config.yaml
num_hidden_layers: 13
hidden_size: 256
num_attention_heads: 4
num_key_value_heads: 4
head_dim: 64
intermediate_size: 704
vocab_size: 1024
hidden_act: "geglu"
norm: "rmsnorm"
norm_place: "pre"
norm_eps: 1e-05
positions: "rope"
rope_theta: 5010.0
rope_fraction: 1.0
qk_norm: true
attn_scale: 0.143
bias: "none"
tie_word_embeddings: true
parallel_block: false
extras: ["paired heads", "normalized values"]
init: "uniform"
init_std_qkv: 0.0811
init_std_o: 0.0811
init_std_up: 0.0811
init_std_down: 0.0
init_mimetic: 0.5
optimizer: "adamw"
learning_rate: 0.00253
lr_mult_qkv: 0.7
lr_mult_o: 1.54
beta1: 0.9
beta2: 0.98
lr_head: 0.00692
warmup_steps: 567
schedule: "wsd"
decay_fraction: 0.936
decay_shape: "linear"
final_lr_fraction: 0.1
batch_tokens: 131072
max_seq_len: 256
doc_mask: true
train_tokens: 694600000
max_steps: 5300
dataset: "wikipedia_en"
Each number is 50 + 12 x the weight over its row's rms, rounded and kept within 0 to 99. Layers, rows and columns count from 0. The size before them is the row's rms in percent of the matrix's.

# layer 3 MLP down, 256x704, rms 0.0776, rows 0-79, columns 616-703
095:34 50 53 47 60 29 62 43 44 70 67 52 60 60 40 42 68 70 56 47 46 53 56 61 39 50 43 68 59 67 76 68 49 50 47 44 66 63 35 44 46 49 60 56 62 38 55 73 19 55 33 47 48 65 40 37 54 58 55 56 70 47 40 57 52 45 53 43 52 53 37 35 47 43 53 39 47 37 58 63 36 26 41 67 43 58 54 49
102:53 65 26 34 41 62 45 64 64 54 52 67 42 58 57 47 59 47 29 17 75 61 45 42 53 47 53 70 40 66 47 51 36 73 40 32 29 55 46 33 61 35 96 57 53 57 61 54 71 63 36 52 48 29 46 59 42 41 38 64 59 57 44 50 47 59 53 26 56 30 40 64 19 66 41 45 58 45 47 35 49 56 36 71 55 64 32 54
098:41 48 45 66 55 45 27 41 57 48 44 49 80 51 53 64 45 43 37 57 54 22 43 39 79 58 67 45 40 53 44 44 34 54 57 42 60 58 62 42 50 62 57 52 49 55 51 62 40 27 69 51 83 59 48 64 55 56 43 34 47 57 48 62 34 37 49 46 55 58 63 29 46 46 50 60 48 52 67 44 54 39 48 61 57 52 34 55
095:42 15 58 44 71 41 31 42 54 40 70 47 46 58 52 66 34 43 52 73 59 68 57 43 30 46 40 45 48 54 44 42 44 67 44 56 53 55 50 46 45 71 49 31 35 31 51 40 71 73 50 66 52 59 46 43 25 48 46 47 34 41 53 69 53 46 50 53 48 62 54 27 65 39 65 50 64 45 49 62 57 59 47 42 45 47 72 63
101:53 49 58 55 43 58 53 73 66 39 54 50 60 44 56 52 49 46 63 38 52 61 64 48 54 57 74 67 58 43 61 34 66 51 50 66 41 44 42 42 69 43 49 45 34 54 50 44 75 49 40 39 61 43 74 65 32 41 54 45 63 48 67 49 46 36 35 47 36 33 59 64 72 49 48 49 43 67 58 43 73 59 41 50 47 36 55 55
101:33 28 65 39 51 50 59 86 34 34 53 33 47 53 55 32 75 38 47 31 32 65 58 59 63 40 85 50 56 59 78 62 72 73 54 52 31 56 65 44 37 37 55 63 32 60 69 60 46 36 62 62 58 56 61 51 52 28 66 42 67 57 22 80 32 38 50 32 58 59 59 70 46 41 74 51 63 54 55 39 40 46 43 39 52 61 56 41
101:37 65 35 51 64 50 62 48 66 46 44 31 70 61 45 24 56 53 49 60 15 43 51 46 51 51 42 33 49 53 30 63 54 57 26 43 69 29 29 73 56 35 43 43 52 44 74 55 57 39 21 37 41 68 65 64 48 45 51 48 47 37 68 61 39 31 61 53 37 46 50 40 70 50 51 53 56 60 61 42 27 36 38 65 56 39 75 24
104:57 69 58 28 46 66 43 50 40 37 49 42 55 33 50 52 57 35 40 39 52 63 38 65 53 61 46 45 51 54 51 55 45 39 54 39 48 19 65 40 61 58 48 45 38 42 34 52 41 38 47 49 57 49 43 63 33 56 47 40 60 43 40 66 35 43 47 48 34 73 58 57 81 49 64 36 29 47 59 40 34 51 45 59 55 54 50 47
098:41 46 38 58 37 70 54 56 64 47 58 48 58 67 63 35 53 70 60 52 39 47 41 47 60 56 53 27 60 44 64 42 49 28 40 56 38 65 40 41 58 56 54 70 64 46 69 49 64 47 54 41 70 59 43 49 65 43 49 55 64 38 56 41 32 37 49 39 67 27 53 29 43 53 42 41 55 37 29 40 45 29 65 50 46 52 40 62
099:57 54 51 60 47 74 37 51 45 57 63 82 33 41 35 55 43 37 59 33 34 47 47 48 39 47 59 51 35 26 37 48 43 47 63 57 40 41 58 46 52 53 47 61 50 44 64 47 48 56 48 71 46 53 43 68 61 69 37 35 38 46 58 42 38 63 50 45 52 52 49 55 59 43 28 31 33 41 32 46 55 72 40 35 51 49 36 40
099:36 60 40 52 54 70 61 46 46 51 37 46 44 54 22 64 64 45 53 56 54 51 54 49 40 44 63 53 51 49 56 48 56 47 42 71 73 44 64 48 40 50 55 50 33 53 55 48 53 63 80 40 24 67 45 42 53 62 63 36 53 50 47 37 30 49 46 61 75 64 58 53 62 53 41 43 47 53 61 79 56 45 61 46 38 43 51 39
093:72 57 44 72 66 59 51 62 47 30 29 33 49 33 63 52 73 58 75 55 53 64 28 50 40 43 51 50 34 62 44 80 52 52 52 59 48 38 33 49 57 49 40 66 55 50 47 39 46 67 44 48 55 63 45 48 66 39 61 47 59 32 33 38 44 73 77 56 64 52 41 63 37 55 69 44 45 53 50 46 65 53 30 15 58 31 65 51
099:45 45 36 35 58 54 55 32 53 74 31 32 59 39 67 43 44 49 50 49 61 41 31 65 61 58 47 41 62 62 55 88 55 38 33 47 50 66 56 45 31 60 50 42 50 42 45 65 49 63 57 43 48 41 29 44 53 50 59 63 45 60 52 50 53 63 71 55 66 36 43 55 51 59 47 49 82 43 57 62 63 32 64 35 61 47 49 58
096:40 53 42 29 51 47 56 51 40 52 48 59 54 38 49 39 24 44 41 45 41 41 46 48 55 55 40 63 66 53 59 51 61 55 43 53 62 53 43 66 51 41 54 46 62 42 69 69 65 47 41 62 49 44 67 35 68 80 53 44 46 55 44 56 40 38 36 55 36 48 26 45 51 56 44 35 57 64 54 60 46 59 34 48 51 40 56 64
101:49 47 40 40 68 49 60 40 53 30 39 22 78 62 54 54 44 61 60 43 64 51 68 52 50 47 51 33 44 47 57 60 44 39 43 57 44 51 54 56 51 39 55 73 79 46 52 59 48 74 73 37 47 45 39 54 26 50 36 55 22 38 67 73 71 45 32 49 47 62 47 44 56 49 41 45 44 63 64 44 59 57 59 53 40 66 30 64
101:64 40 68 46 56 27 55 62 53 35 59 64 56 49 36 47 49 59 56 61 55 57 49 37 43 42 55 47 42 34 48 38 47 49 60 50 37 42 60 57 46 62 53 45 51 49 42 33 60 56 66 46 68 73 57 39 43 54 57 49 40 30 59 41 61 52 57 37 46 43 49 58 49 47 70 44 43 55 81 34 50 38 43 57 49 54 47 50
106:49 48 51 40 70 58 55 49 84 56 66 54 23 40 41 52 43 74 50 53 60 63 50 44 30 48 73 41 50 66 48 44 33 51 40 46 60 69 57 52 55 66 59 70 44 65 68 59 41 30 43 69 42 35 53 38 48 58 38 51 57 56 49 57 43 61 31 39 30 76 59 65 52 39 38 51 43 46 39 56 41 26 52 53 67 41 37 60
091:37 67 52 46 56 54 47 41 64 55 66 66 31 50 51 07 57 41 56 34 35 21 68 68 49 41 53 63 63 42 59 59 56 52 56 53 27 68 51 34 89 45 44 52 64 43 59 74 56 55 38 53 48 55 40 62 49 80 32 42 40 43 38 43 59 36 69 37 53 65 40 44 59 54 50 35 46 64 46 55 67 66 56 54 34 12 37 44
096:39 55 50 46 55 44 60 58 48 45 65 41 38 78 38 58 57 59 45 42 41 65 58 44 60 50 68 41 76 27 47 40 64 54 56 60 47 74 42 48 60 53 43 50 49 40 39 45 62 64 44 34 69 25 49 41 48 60 40 61 66 64 48 52 27 69 51 57 56 65 60 46 33 42 52 54 43 81 64 70 53 41 55 45 45 60 43 67
099:66 49 68 50 45 41 43 62 50 45 30 48 54 45 52 63 35 60 52 45 56 44 64 52 47 44 46 37 47 39 53 64 37 51 43 51 68 46 35 26 59 42 46 55 51 46 53 54 55 50 44 42 41 61 27 37 45 52 36 53 87 50 32 56 44 70 69 51 50 43 57 65 42 47 45 43 51 34 64 59 56 25 79 33 63 58 30 49
103:42 67 27 47 26 57 54 59 46 55 44 48 64 29 61 28 56 84 76 46 60 55 37 53 44 50 59 33 47 41 63 33 54 59 42 58 42 58 57 52 61 46 49 44 55 62 29 58 53 70 56 30 53 80 26 48 57 74 63 52 50 55 58 55 38 44 51 51 68 60 55 38 49 54 53 52 41 59 58 26 51 57 56 60 49 45 67 55
105:54 48 43 60 56 43 37 60 64 62 52 59 73 48 25 26 46 34 52 61 54 45 44 33 51 68 33 17 41 34 50 58 57 78 59 61 46 44 59 43 66 26 39 32 64 37 49 43 47 19 55 50 56 60 53 55 64 57 39 68 62 41 49 51 46 70 60 80 38 55 49 45 53 47 64 40 56 68 64 54 29 51 63 53 39 57 47 55
099:27 65 55 46 51 75 50 47 22 57 72 49 28 44 41 44 39 46 45 40 58 54 49 66 50 50 46 55 58 30 32 46 30 59 57 47 41 63 52 47 59 55 53 58 47 70 64 43 41 43 44 64 64 21 51 69 39 43 52 38 51 61 38 56 32 48 48 71 57 70 58 19 60 46 64 49 50 68 34 63 56 44 68 58 44 42 58 41
100:40 52 49 63 29 64 60 54 46 54 63 49 52 62 44 49 60 55 55 40 73 48 36 62 53 56 49 34 48 54 54 53 40 44 24 68 58 60 42 49 50 82 61 68 40 46 37 33 46 35 53 42 53 64 56 45 47 34 49 55 52 46 54 41 53 35 36 56 50 27 53 55 63 49 48 53 49 45 63 68 44 31 43 47 44 56 63 62
101:48 39 47 49 67 47 72 33 42 53 34 52 46 42 47 52 27 43 42 50 34 65 68 53 61 66 64 41 50 30 52 44 49 36 36 51 57 28 47 39 68 38 52 64 56 44 49 37 40 66 72 42 46 65 48 56 56 51 41 54 46 60 53 45 34 40 34 35 37 48 42 53 57 44 47 44 42 50 25 36 65 65 54 28 34 59 58 41
095:64 46 69 48 45 61 51 42 63 63 49 46 42 37 73 34 43 50 53 45 42 60 43 71 75 56 54 58 55 54 50 18 48 49 38 44 39 53 58 16 15 74 42 57 25 56 54 50 34 56 59 75 28 41 49 39 70 50 44 38 49 47 44 60 47 46 54 47 48 58 45 42 35 35 47 50 62 58 48 47 62 46 40 32 46 59 45 58
102:56 60 46 52 69 57 65 56 44 69 56 57 30 48 51 49 56 53 43 35 45 69 48 48 31 56 52 57 63 44 43 41 59 43 32 61 39 68 58 41 59 42 35 39 52 42 44 51 52 40 70 60 32 50 52 32 60 67 49 52 50 51 71 73 61 65 71 34 38 75 41 45 54 39 51 37 45 61 28 28 37 49 63 57 36 60 30 61
099:32 39 54 42 34 35 57 49 51 70 65 44 65 63 52 43 52 63 44 53 32 53 40 50 52 65 54 31 49 42 42 49 29 60 56 44 65 59 30 69 40 52 63 36 56 53 54 30 49 29 45 46 46 44 25 49 74 67 48 48 64 40 52 57 41 55 41 55 33 46 37 41 51 29 54 53 57 40 39 64 51 36 48 35 57 42 59 43
093:62 36 42 40 34 34 38 59 60 50 58 56 45 59 41 58 44 29 65 79 55 49 65 59 61 56 46 25 36 25 42 51 31 54 55 61 54 48 67 68 35 70 49 61 58 57 67 38 46 53 27 64 19 52 54 44 32 40 66 61 58 49 70 50 35 42 59 59 53 14 59 49 65 58 62 66 28 52 50 55 40 32 73 74 58 57 57 37
095:63 59 55 47 40 38 54 43 29 55 41 50 43 46 35 64 37 49 64 34 60 52 47 44 31 53 41 57 67 41 33 47 61 49 64 49 51 46 71 53 63 59 48 39 56 51 44 19 34 51 52 80 49 36 68 66 51 46 71 45 36 59 43 63 66 64 62 18 40 27 50 39 44 45 53 63 21 50 34 54 41 37 65 27 36 67 34 64
099:69 41 44 33 55 48 60 48 44 39 39 54 63 42 32 54 37 37 06 44 51 44 35 45 60 76 00 55 76 55 63 34 51 33 56 53 54 52 56 59 73 72 59 52 54 52 69 49 55 57 60 73 41 44 65 69 49 71 50 33 45 46 49 45 46 45 64 50 56 71 71 40 48 46 66 71 68 30 41 54 59 33 48 56 31 42 58 56
100:34 40 58 61 41 39 43 81 60 54 41 34 58 41 50 61 45 43 38 56 61 39 47 47 42 46 59 70 41 38 40 68 54 54 57 44 49 36 66 49 61 57 70 55 50 59 54 53 53 40 50 55 58 32 51 58 29 31 60 62 66 49 57 59 46 38 60 31 53 38 59 39 49 49 52 54 62 49 28 54 54 39 35 52 55 67 71 58
105:51 45 43 38 50 31 62 63 40 31 48 41 60 53 45 45 49 69 35 61 40 35 50 37 40 76 31 54 54 61 67 50 35 41 41 76 58 55 58 46 50 27 41 40 41 38 40 20 64 42 52 68 71 44 77 39 33 65 52 51 52 73 44 34 87 28 35 64 62 39 43 45 52 43 51 48 65 52 55 34 66 39 53 45 59 26 63 54
099:53 56 66 67 40 42 67 43 57 54 46 34 53 42 62 75 41 38 73 60 47 31 50 32 78 43 46 57 56 28 50 58 39 69 41 50 50 64 47 48 49 50 46 48 56 52 32 30 23 49 47 63 58 58 45 29 32 64 52 51 17 52 28 46 57 58 33 47 47 69 47 56 54 62 71 58 56 60 42 30 57 54 38 44 41 36 46 61
097:56 50 51 22 60 64 58 57 43 54 50 52 46 34 54 34 52 40 62 92 50 15 50 38 43 94 53 35 63 23 36 49 61 48 41 38 60 51 51 61 69 52 16 37 41 47 45 67 43 21 52 50 59 54 80 65 51 52 66 49 21 57 76 24 43 48 35 70 49 43 41 54 52 57 53 46 32 65 32 48 46 48 51 57 52 46 58 41
091:46 54 67 65 58 54 33 58 52 55 47 70 43 33 38 41 50 47 48 58 51 40 60 32 60 55 47 55 51 49 82 68 39 60 71 42 55 54 48 55 53 61 40 59 67 50 41 79 52 58 73 61 36 54 41 52 48 46 55 62 37 53 76 45 47 45 32 46 47 71 46 31 66 31 36 45 49 35 57 51 42 47 47 61 54 44 76 59
100:35 23 38 54 32 56 29 56 46 68 59 66 22 57 57 27 79 28 50 45 33 52 69 49 54 61 39 29 48 45 39 65 55 43 38 54 51 41 40 51 51 64 55 50 64 47 55 36 43 51 41 54 61 38 54 66 49 46 39 62 68 65 29 58 42 77 64 53 40 62 57 33 49 49 53 47 38 48 45 90 46 58 50 45 51 27 52 43
105:34 45 36 68 34 49 46 62 51 74 48 66 27 47 55 71 40 58 51 51 71 55 43 67 61 55 54 52 44 65 47 50 57 39 37 60 61 51 51 53 53 70 33 41 53 48 41 33 71 62 54 49 39 34 67 44 60 64 32 41 34 60 49 61 36 60 46 57 35 44 56 30 50 51 63 66 38 32 43 83 71 64 57 52 71 76 47 54
098:43 55 46 44 53 78 55 70 34 42 75 60 68 36 55 57 64 46 34 33 51 53 40 38 33 43 59 59 41 56 29 64 62 55 41 67 44 66 38 48 41 53 47 56 62 58 58 54 50 46 31 48 52 54 28 61 23 39 57 46 43 52 62 32 66 44 41 47 34 39 51 39 56 60 49 16 55 27 55 61 61 35 71 62 66 52 50 60
102:36 35 70 45 34 59 39 42 53 49 40 41 58 22 56 44 65 56 60 48 36 59 56 52 44 58 67 50 51 58 58 48 60 62 46 52 36 56 53 30 65 56 45 42 61 93 42 58 43 49 49 62 40 42 44 63 50 69 46 67 48 56 43 46 35 48 50 37 59 44 51 48 52 49 39 53 42 55 46 57 50 37 50 24 49 51 59 49
101:69 65 42 42 45 54 69 47 36 50 33 44 44 31 57 73 41 34 53 64 54 56 33 36 77 41 32 38 51 54 93 29 55 40 37 38 61 45 52 50 47 50 49 51 52 61 40 43 53 59 39 47 32 53 39 37 60 32 84 43 46 61 50 47 33 60 54 36 52 45 42 49 47 49 48 50 58 55 42 38 63 54 44 35 58 59 90 42
101:52 57 47 68 73 37 56 52 43 39 39 69 41 28 43 40 52 51 54 52 36 32 58 50 56 54 57 42 24 47 47 35 60 69 54 59 38 50 39 63 48 64 59 60 54 45 67 57 41 62 27 46 63 53 46 60 63 51 35 39 48 57 50 57 73 57 47 64 44 53 71 51 58 59 55 48 47 55 58 46 39 34 50 37 46 61 40 45
108:53 32 46 65 70 49 33 53 50 73 54 35 82 63 32 22 35 69 51 31 67 43 49 57 50 61 51 53 54 67 45 61 81 21 73 48 52 39 51 59 61 57 49 65 56 40 40 66 37 42 61 36 58 70 29 43 53 56 35 37 44 53 51 64 51 53 48 50 35 59 44 51 54 54 64 66 45 60 57 45 50 41 52 65 69 41 61 63
099:52 43 47 68 50 57 36 55 38 34 51 54 50 60 54 64 57 59 48 48 51 54 55 44 49 58 46 73 38 50 61 52 64 41 34 39 56 54 53 50 42 46 38 59 55 31 30 61 41 62 46 39 41 42 58 33 49 47 57 72 68 46 40 58 62 44 46 39 58 61 47 66 48 42 50 39 60 42 52 65 50 31 71 31 49 46 38 61
105:43 50 43 34 43 31 50 37 54 53 56 45 32 42 31 44 49 52 66 41 52 27 64 37 61 34 63 62 55 44 55 33 36 56 54 27 76 41 58 57 32 43 62 56 47 51 34 50 53 45 55 55 35 39 49 47 62 71 50 38 51 49 45 50 57 52 54 47 54 56 62 41 50 41 40 37 53 51 30 47 36 44 68 53 77 58 70 57
100:32 56 68 69 61 56 35 27 56 56 54 49 71 38 66 54 42 49 65 16 84 53 62 40 50 62 34 53 54 38 48 33 52 59 43 42 62 49 51 75 35 54 54 52 37 37 39 47 47 51 73 38 34 45 54 57 36 55 53 38 45 54 19 42 59 50 68 62 63 59 49 29 28 48 50 69 35 55 34 63 47 44 71 63 46 60 19 55
097:64 43 41 41 41 44 36 56 49 52 70 37 58 64 48 49 47 80 53 41 32 43 53 48 55 59 45 26 65 39 55 62 59 56 42 61 53 22 25 56 51 58 31 32 34 29 53 38 70 22 39 72 63 56 66 38 54 47 84 52 60 61 48 46 32 47 31 56 40 48 40 46 25 98 63 63 58 66 40 56 49 26 44 33 54 53 63 49
098:47 39 54 24 48 46 68 58 45 44 58 43 74 48 25 60 61 60 50 76 44 48 53 58 44 43 54 48 52 59 70 48 54 34 61 56 41 48 70 71 59 59 56 41 56 42 51 38 54 59 42 72 55 19 49 32 48 28 64 44 59 55 44 42 58 51 52 55 49 63 45 70 52 72 61 40 66 57 50 51 62 52 56 37 36 42 40 76
097:47 72 60 58 52 40 61 48 50 46 32 59 72 32 47 41 40 62 51 55 66 61 62 44 59 58 40 66 20 53 54 61 66 43 61 70 40 27 47 46 34 66 69 33 49 44 28 57 52 58 58 59 46 31 44 36 39 52 56 51 64 57 51 35 49 40 41 47 52 58 52 39 63 52 26 47 61 40 41 54 71 40 34 43 60 45 61 56
103:62 50 82 38 52 60 44 44 43 50 55 48 53 61 51 45 36 42 45 51 60 23 58 47 54 49 50 24 70 48 32 36 76 53 40 39 77 55 54 56 62 45 37 61 50 62 62 53 46 84 53 43 60 52 49 58 77 74 66 52 27 50 38 46 48 52 66 58 46 34 56 37 62 64 47 45 71 29 71 60 62 40 60 58 60 42 40 56
105:64 46 51 43 40 50 42 61 51 49 55 75 51 50 20 33 65 55 51 65 51 61 53 45 60 27 45 55 46 60 54 55 51 55 46 58 61 42 30 42 59 42 46 56 39 76 25 39 46 72 56 53 43 35 46 73 53 40 55 63 36 68 60 56 51 65 69 45 43 68 43 45 45 67 49 21 50 25 50 28 48 66 53 66 57 62 37 39
098:36 44 75 50 65 24 36 51 37 48 60 59 56 57 60 47 50 71 55 50 56 38 50 70 63 73 65 56 45 47 52 61 56 49 62 35 69 45 37 46 57 35 55 32 55 54 40 80 44 60 33 49 42 28 28 64 39 56 48 64 39 35 56 32 50 61 41 50 45 45 62 67 55 49 49 66 61 58 61 45 45 51 52 45 46 68 23 44
103:57 63 65 53 60 56 35 26 48 59 28 43 67 49 60 59 53 44 48 50 81 48 22 26 39 55 58 28 40 61 71 49 34 56 29 59 43 44 37 46 53 57 54 46 60 56 54 45 59 44 46 54 60 46 64 55 36 73 76 64 20 49 63 46 56 60 57 53 75 28 61 43 58 72 48 27 73 61 45 43 38 55 52 58 58 63 62 51
101:54 38 63 43 44 46 47 59 52 17 50 57 52 48 47 30 59 50 51 73 47 54 51 63 49 60 53 34 63 69 47 46 48 46 52 50 40 52 52 36 69 39 49 31 47 44 26 81 57 58 37 39 61 34 40 43 53 27 63 84 72 42 51 47 40 51 63 61 44 76 52 48 55 67 39 50 45 31 50 73 50 57 50 56 55 70 51 53
099:63 41 39 31 40 31 52 46 59 51 42 69 57 47 81 50 57 37 28 75 36 48 63 39 49 69 52 57 19 61 59 52 79 53 42 47 62 46 50 41 59 38 82 48 60 52 50 63 51 66 52 60 50 73 64 60 56 56 57 50 42 53 55 54 38 65 43 64 39 42 51 69 56 45 66 59 47 57 46 65 30 34 34 53 59 81 58 43
110:71 44 42 50 66 39 49 66 52 60 49 48 51 49 70 66 45 62 44 29 48 49 51 48 51 46 61 65 49 64 41 60 60 35 45 33 66 40 29 67 31 53 61 78 41 53 62 50 53 39 15 48 61 51 58 53 35 49 64 53 50 58 35 62 67 33 43 57 49 59 57 52 55 35 46 69 56 44 56 40 45 44 66 32 36 55 33 70
102:40 61 47 58 87 59 49 63 45 59 59 50 36 57 47 49 34 44 29 47 44 65 58 36 50 44 38 46 53 61 60 56 55 29 66 68 38 68 56 57 42 64 73 29 54 58 49 46 46 49 53 47 56 35 42 79 48 54 57 35 59 40 39 61 61 42 57 44 72 46 38 34 39 64 51 73 48 32 61 48 45 77 43 47 46 63 61 63
099:34 51 11 60 51 57 34 33 45 42 43 50 47 69 51 44 60 68 51 49 43 38 66 50 58 55 38 70 44 44 36 45 41 48 43 57 53 39 52 47 63 49 52 30 72 40 49 70 50 50 55 42 51 78 51 48 43 66 29 46 72 47 36 48 38 75 79 59 50 33 52 58 56 56 43 75 48 33 58 66 76 51 33 49 50 51 47 61
102:38 34 45 75 50 45 44 49 48 42 47 44 58 49 48 57 33 68 74 42 66 65 53 56 70 44 46 32 48 31 44 55 42 48 72 63 52 45 48 42 52 41 71 45 37 71 62 50 43 60 78 59 32 68 42 24 72 39 39 54 35 47 44 45 53 73 52 45 50 61 53 75 48 54 60 53 54 45 51 57 37 47 57 32 50 47 53 52
101:53 86 43 51 48 83 48 51 53 54 31 38 82 36 36 38 42 20 37 44 36 45 52 52 39 37 46 43 46 58 48 63 24 59 43 42 52 36 51 64 68 54 41 53 68 66 47 44 67 64 51 58 21 56 55 47 47 67 35 57 39 72 62 68 49 77 35 46 57 45 44 55 53 37 54 39 42 60 38 58 58 39 29 49 68 68 43 53
098:46 54 41 21 45 59 54 63 49 37 75 71 48 42 25 48 39 43 61 43 62 60 56 47 57 37 42 45 51 47 57 39 13 48 28 41 59 57 51 40 71 46 79 54 75 41 67 63 50 49 76 35 61 55 59 54 50 64 62 51 41 37 30 42 37 50 45 40 63 40 40 52 27 54 33 61 40 43 33 44 37 61 59 50 64 48 71 68
098:59 51 40 67 31 42 62 47 75 63 58 41 45 42 53 32 48 34 51 63 27 58 38 43 52 49 62 63 61 58 28 32 42 50 32 52 55 60 53 47 42 50 31 42 46 40 43 27 54 50 69 42 25 48 52 44 84 64 33 74 45 36 36 39 17 57 71 59 30 71 41 46 48 51 80 41 39 24 61 68 49 18 65 68 38 44 46 61
095:59 36 55 41 57 61 62 36 63 60 42 70 43 34 46 66 63 44 40 57 56 58 40 58 42 52 40 37 57 60 56 54 53 56 41 45 60 28 32 35 47 48 46 24 56 32 60 23 38 35 44 63 48 57 54 65 81 47 42 31 48 43 67 45 57 47 34 62 69 53 49 45 56 54 41 59 37 52 52 49 52 65 48 60 67 39 30 44
105:75 68 42 31 60 54 48 72 33 51 47 43 73 46 46 39 66 37 36 40 56 50 44 31 75 54 54 67 53 53 78 39 41 54 45 55 53 63 50 56 44 70 37 54 60 51 65 56 43 44 41 20 35 44 62 51 65 61 41 42 60 77 55 50 56 56 50 33 69 42 26 39 60 48 62 54 50 44 57 29 68 43 31 60 44 50 58 45
102:45 31 34 43 60 58 62 67 66 52 59 72 38 44 54 53 56 44 35 60 42 31 72 19 63 59 50 33 62 58 47 60 43 65 55 54 73 55 46 48 50 49 42 61 30 45 38 55 41 61 53 47 58 47 45 51 38 67 55 64 60 54 51 49 71 44 44 51 50 58 36 34 55 34 35 56 51 51 44 48 56 58 74 47 50 56 37 35
094:38 66 53 64 55 66 61 50 62 51 66 33 40 37 25 52 53 54 61 71 66 51 69 44 47 37 19 30 39 52 48 67 69 62 59 60 55 48 24 52 56 41 62 34 70 47 57 58 48 43 30 44 62 51 41 60 54 64 66 36 56 57 46 83 59 51 50 56 69 63 57 40 62 65 54 51 67 60 31 73 61 43 66 33 49 47 35 62
099:42 41 61 33 45 53 54 47 66 49 49 50 31 54 48 50 35 51 49 53 47 31 46 60 77 45 37 40 62 38 48 52 65 70 44 52 41 62 59 53 48 57 35 46 35 63 19 46 41 59 56 64 46 44 64 46 68 53 47 47 41 46 40 25 39 38 82 71 52 52 41 63 48 36 61 41 51 41 54 45 27 63 69 66 61 52 91 52
098:48 51 42 46 61 40 45 41 64 45 57 41 51 41 74 41 40 66 60 39 48 45 47 29 64 58 48 35 45 56 54 60 46 53 46 64 66 52 60 48 41 43 38 35 44 58 43 66 58 61 49 32 70 49 48 53 55 54 70 40 27 64 66 48 66 51 64 46 43 55 67 30 57 19 36 76 44 62 40 29 58 53 53 71 42 44 43 36
124:40 47 48 59 38 62 54 46 71 31 62 36 81 45 53 47 42 55 55 29 50 39 33 57 45 61 58 42 36 42 53 54 37 75 41 62 38 45 60 63 65 43 64 86 65 47 44 59 59 51 51 33 46 61 39 73 55 45 41 50 20 66 56 38 31 37 50 54 47 71 48 38 44 68 51 62 44 55 41 42 66 27 61 28 66 48 53 26
097:48 53 42 65 41 47 46 55 36 43 50 47 48 52 54 43 66 46 30 32 51 24 53 55 59 56 59 69 48 42 49 49 59 56 59 40 56 40 40 43 70 65 51 54 45 44 32 59 43 55 40 47 46 40 62 43 49 44 62 44 63 41 32 45 58 48 42 37 36 38 47 63 56 53 31 42 37 32 47 55 31 30 46 42 47 30 42 50
103:60 46 32 35 45 40 46 46 77 58 53 49 54 73 77 51 49 49 48 39 58 43 72 57 46 43 49 41 28 51 61 39 50 57 57 74 42 58 33 55 29 46 22 37 30 33 41 58 54 60 55 42 56 53 34 32 63 56 45 59 47 36 43 41 54 46 56 60 31 74 58 45 48 58 30 63 53 45 47 82 47 74 44 48 62 47 65 59
101:46 41 49 64 64 53 32 70 42 57 51 45 78 47 48 66 67 55 54 54 49 52 35 56 70 66 64 48 68 64 56 52 58 50 40 54 73 47 50 43 48 61 48 55 60 62 62 63 53 45 44 38 65 66 51 79 43 55 62 32 37 37 68 48 51 40 73 51 53 61 50 50 66 40 34 63 44 46 76 40 27 33 58 59 46 28 69 53
102:71 56 44 45 86 29 71 56 47 47 56 46 36 39 81 39 73 48 59 57 56 43 47 49 55 49 61 55 72 44 34 42 46 46 48 58 62 48 35 47 58 39 52 67 51 62 48 58 40 48 31 47 53 51 44 54 52 49 42 78 66 35 49 36 64 69 46 62 51 59 38 58 30 38 65 57 52 62 50 34 61 48 37 46 35 60 52 66
098:82 63 58 67 59 43 50 39 59 43 55 45 64 63 47 34 47 58 55 55 52 38 21 50 48 32 69 22 55 60 39 46 55 46 52 63 42 44 58 63 45 56 31 38 34 50 41 58 42 60 54 47 44 26 67 32 67 48 36 74 53 66 41 44 47 34 49 48 48 72 35 34 55 55 64 47 41 76 52 58 60 58 37 67 33 47 61 57
096:51 43 48 52 37 77 46 43 30 32 68 45 52 49 66 60 51 63 49 43 51 33 65 45 45 20 81 46 36 45 28 60 56 71 67 46 62 60 32 43 39 35 66 69 56 66 26 46 38 70 57 61 49 11 63 44 42 42 51 61 57 45 54 36 50 43 50 40 60 65 41 57 57 55 40 68 70 64 45 50 22 39 29 47 46 64 48 53
106:17 52 33 25 47 52 72 39 65 38 41 35 34 39 36 49 55 34 38 42 36 37 26 46 53 33 73 49 68 49 71 37 28 50 44 46 50 69 27 46 44 51 42 53 41 39 78 66 48 44 37 69 64 56 47 49 45 61 66 36 53 44 52 47 58 44 37 30 42 67 46 49 51 58 42 45 46 59 66 69 60 46 57 39 49 54 62 46
096:55 59 45 57 50 63 78 50 73 40 40 33 45 43 65 43 57 62 56 30 44 65 34 58 43 42 52 60 50 67 73 40 53 45 38 47 45 46 58 43 40 59 51 21 57 33 43 49 57 46 54 52 55 46 45 48 38 69 45 50 60 38 42 44 51 51 55 38 45 51 49 31 29 65 52 48 41 47 50 43 58 82 45 41 39 40 41 54
101:33 46 49 57 43 43 63 52 57 44 52 47 62 51 49 44 62 60 32 43 65 48 32 42 65 54 52 59 51 40 46 39 69 45 38 48 58 54 46 48 70 52 74 60 60 50 51 42 37 51 36 40 59 40 29 42 72 50 43 64 44 53 40 53 51 34 52 51 50 58 48 46 60 39 37 69 38 43 46 43 47 46 67 50 41 37 55 38
106:52 53 69 42 56 57 58 51 46 47 49 54 34 46 62 39 39 58 44 57 61 36 45 74 39 59 48 58 45 64 45 66 64 34 58 44 45 28 68 51 45 23 54 52 66 61 56 50 61 64 53 55 55 31 49 29 64 67 46 42 37 30 55 54 59 54 57 52 41 75 62 49 55 39 56 32 54 64 61 52 49 59 33 70 42 26 55 56
096:31 45 51 47 42 47 56 42 49 51 52 57 38 36 45 58 41 37 34 57 64 31 37 44 56 37 40 59 49 43 31 39 19 46 40 40 72 68 52 57 71 31 55 28 50 68 62 58 38 70 51 47 40 53 61 67 55 73 55 51 40 45 65 36 62 52 34 48 61 65 38 46 57 54 66 32 45 70 52 48 50 50 48 60 40 45 47 47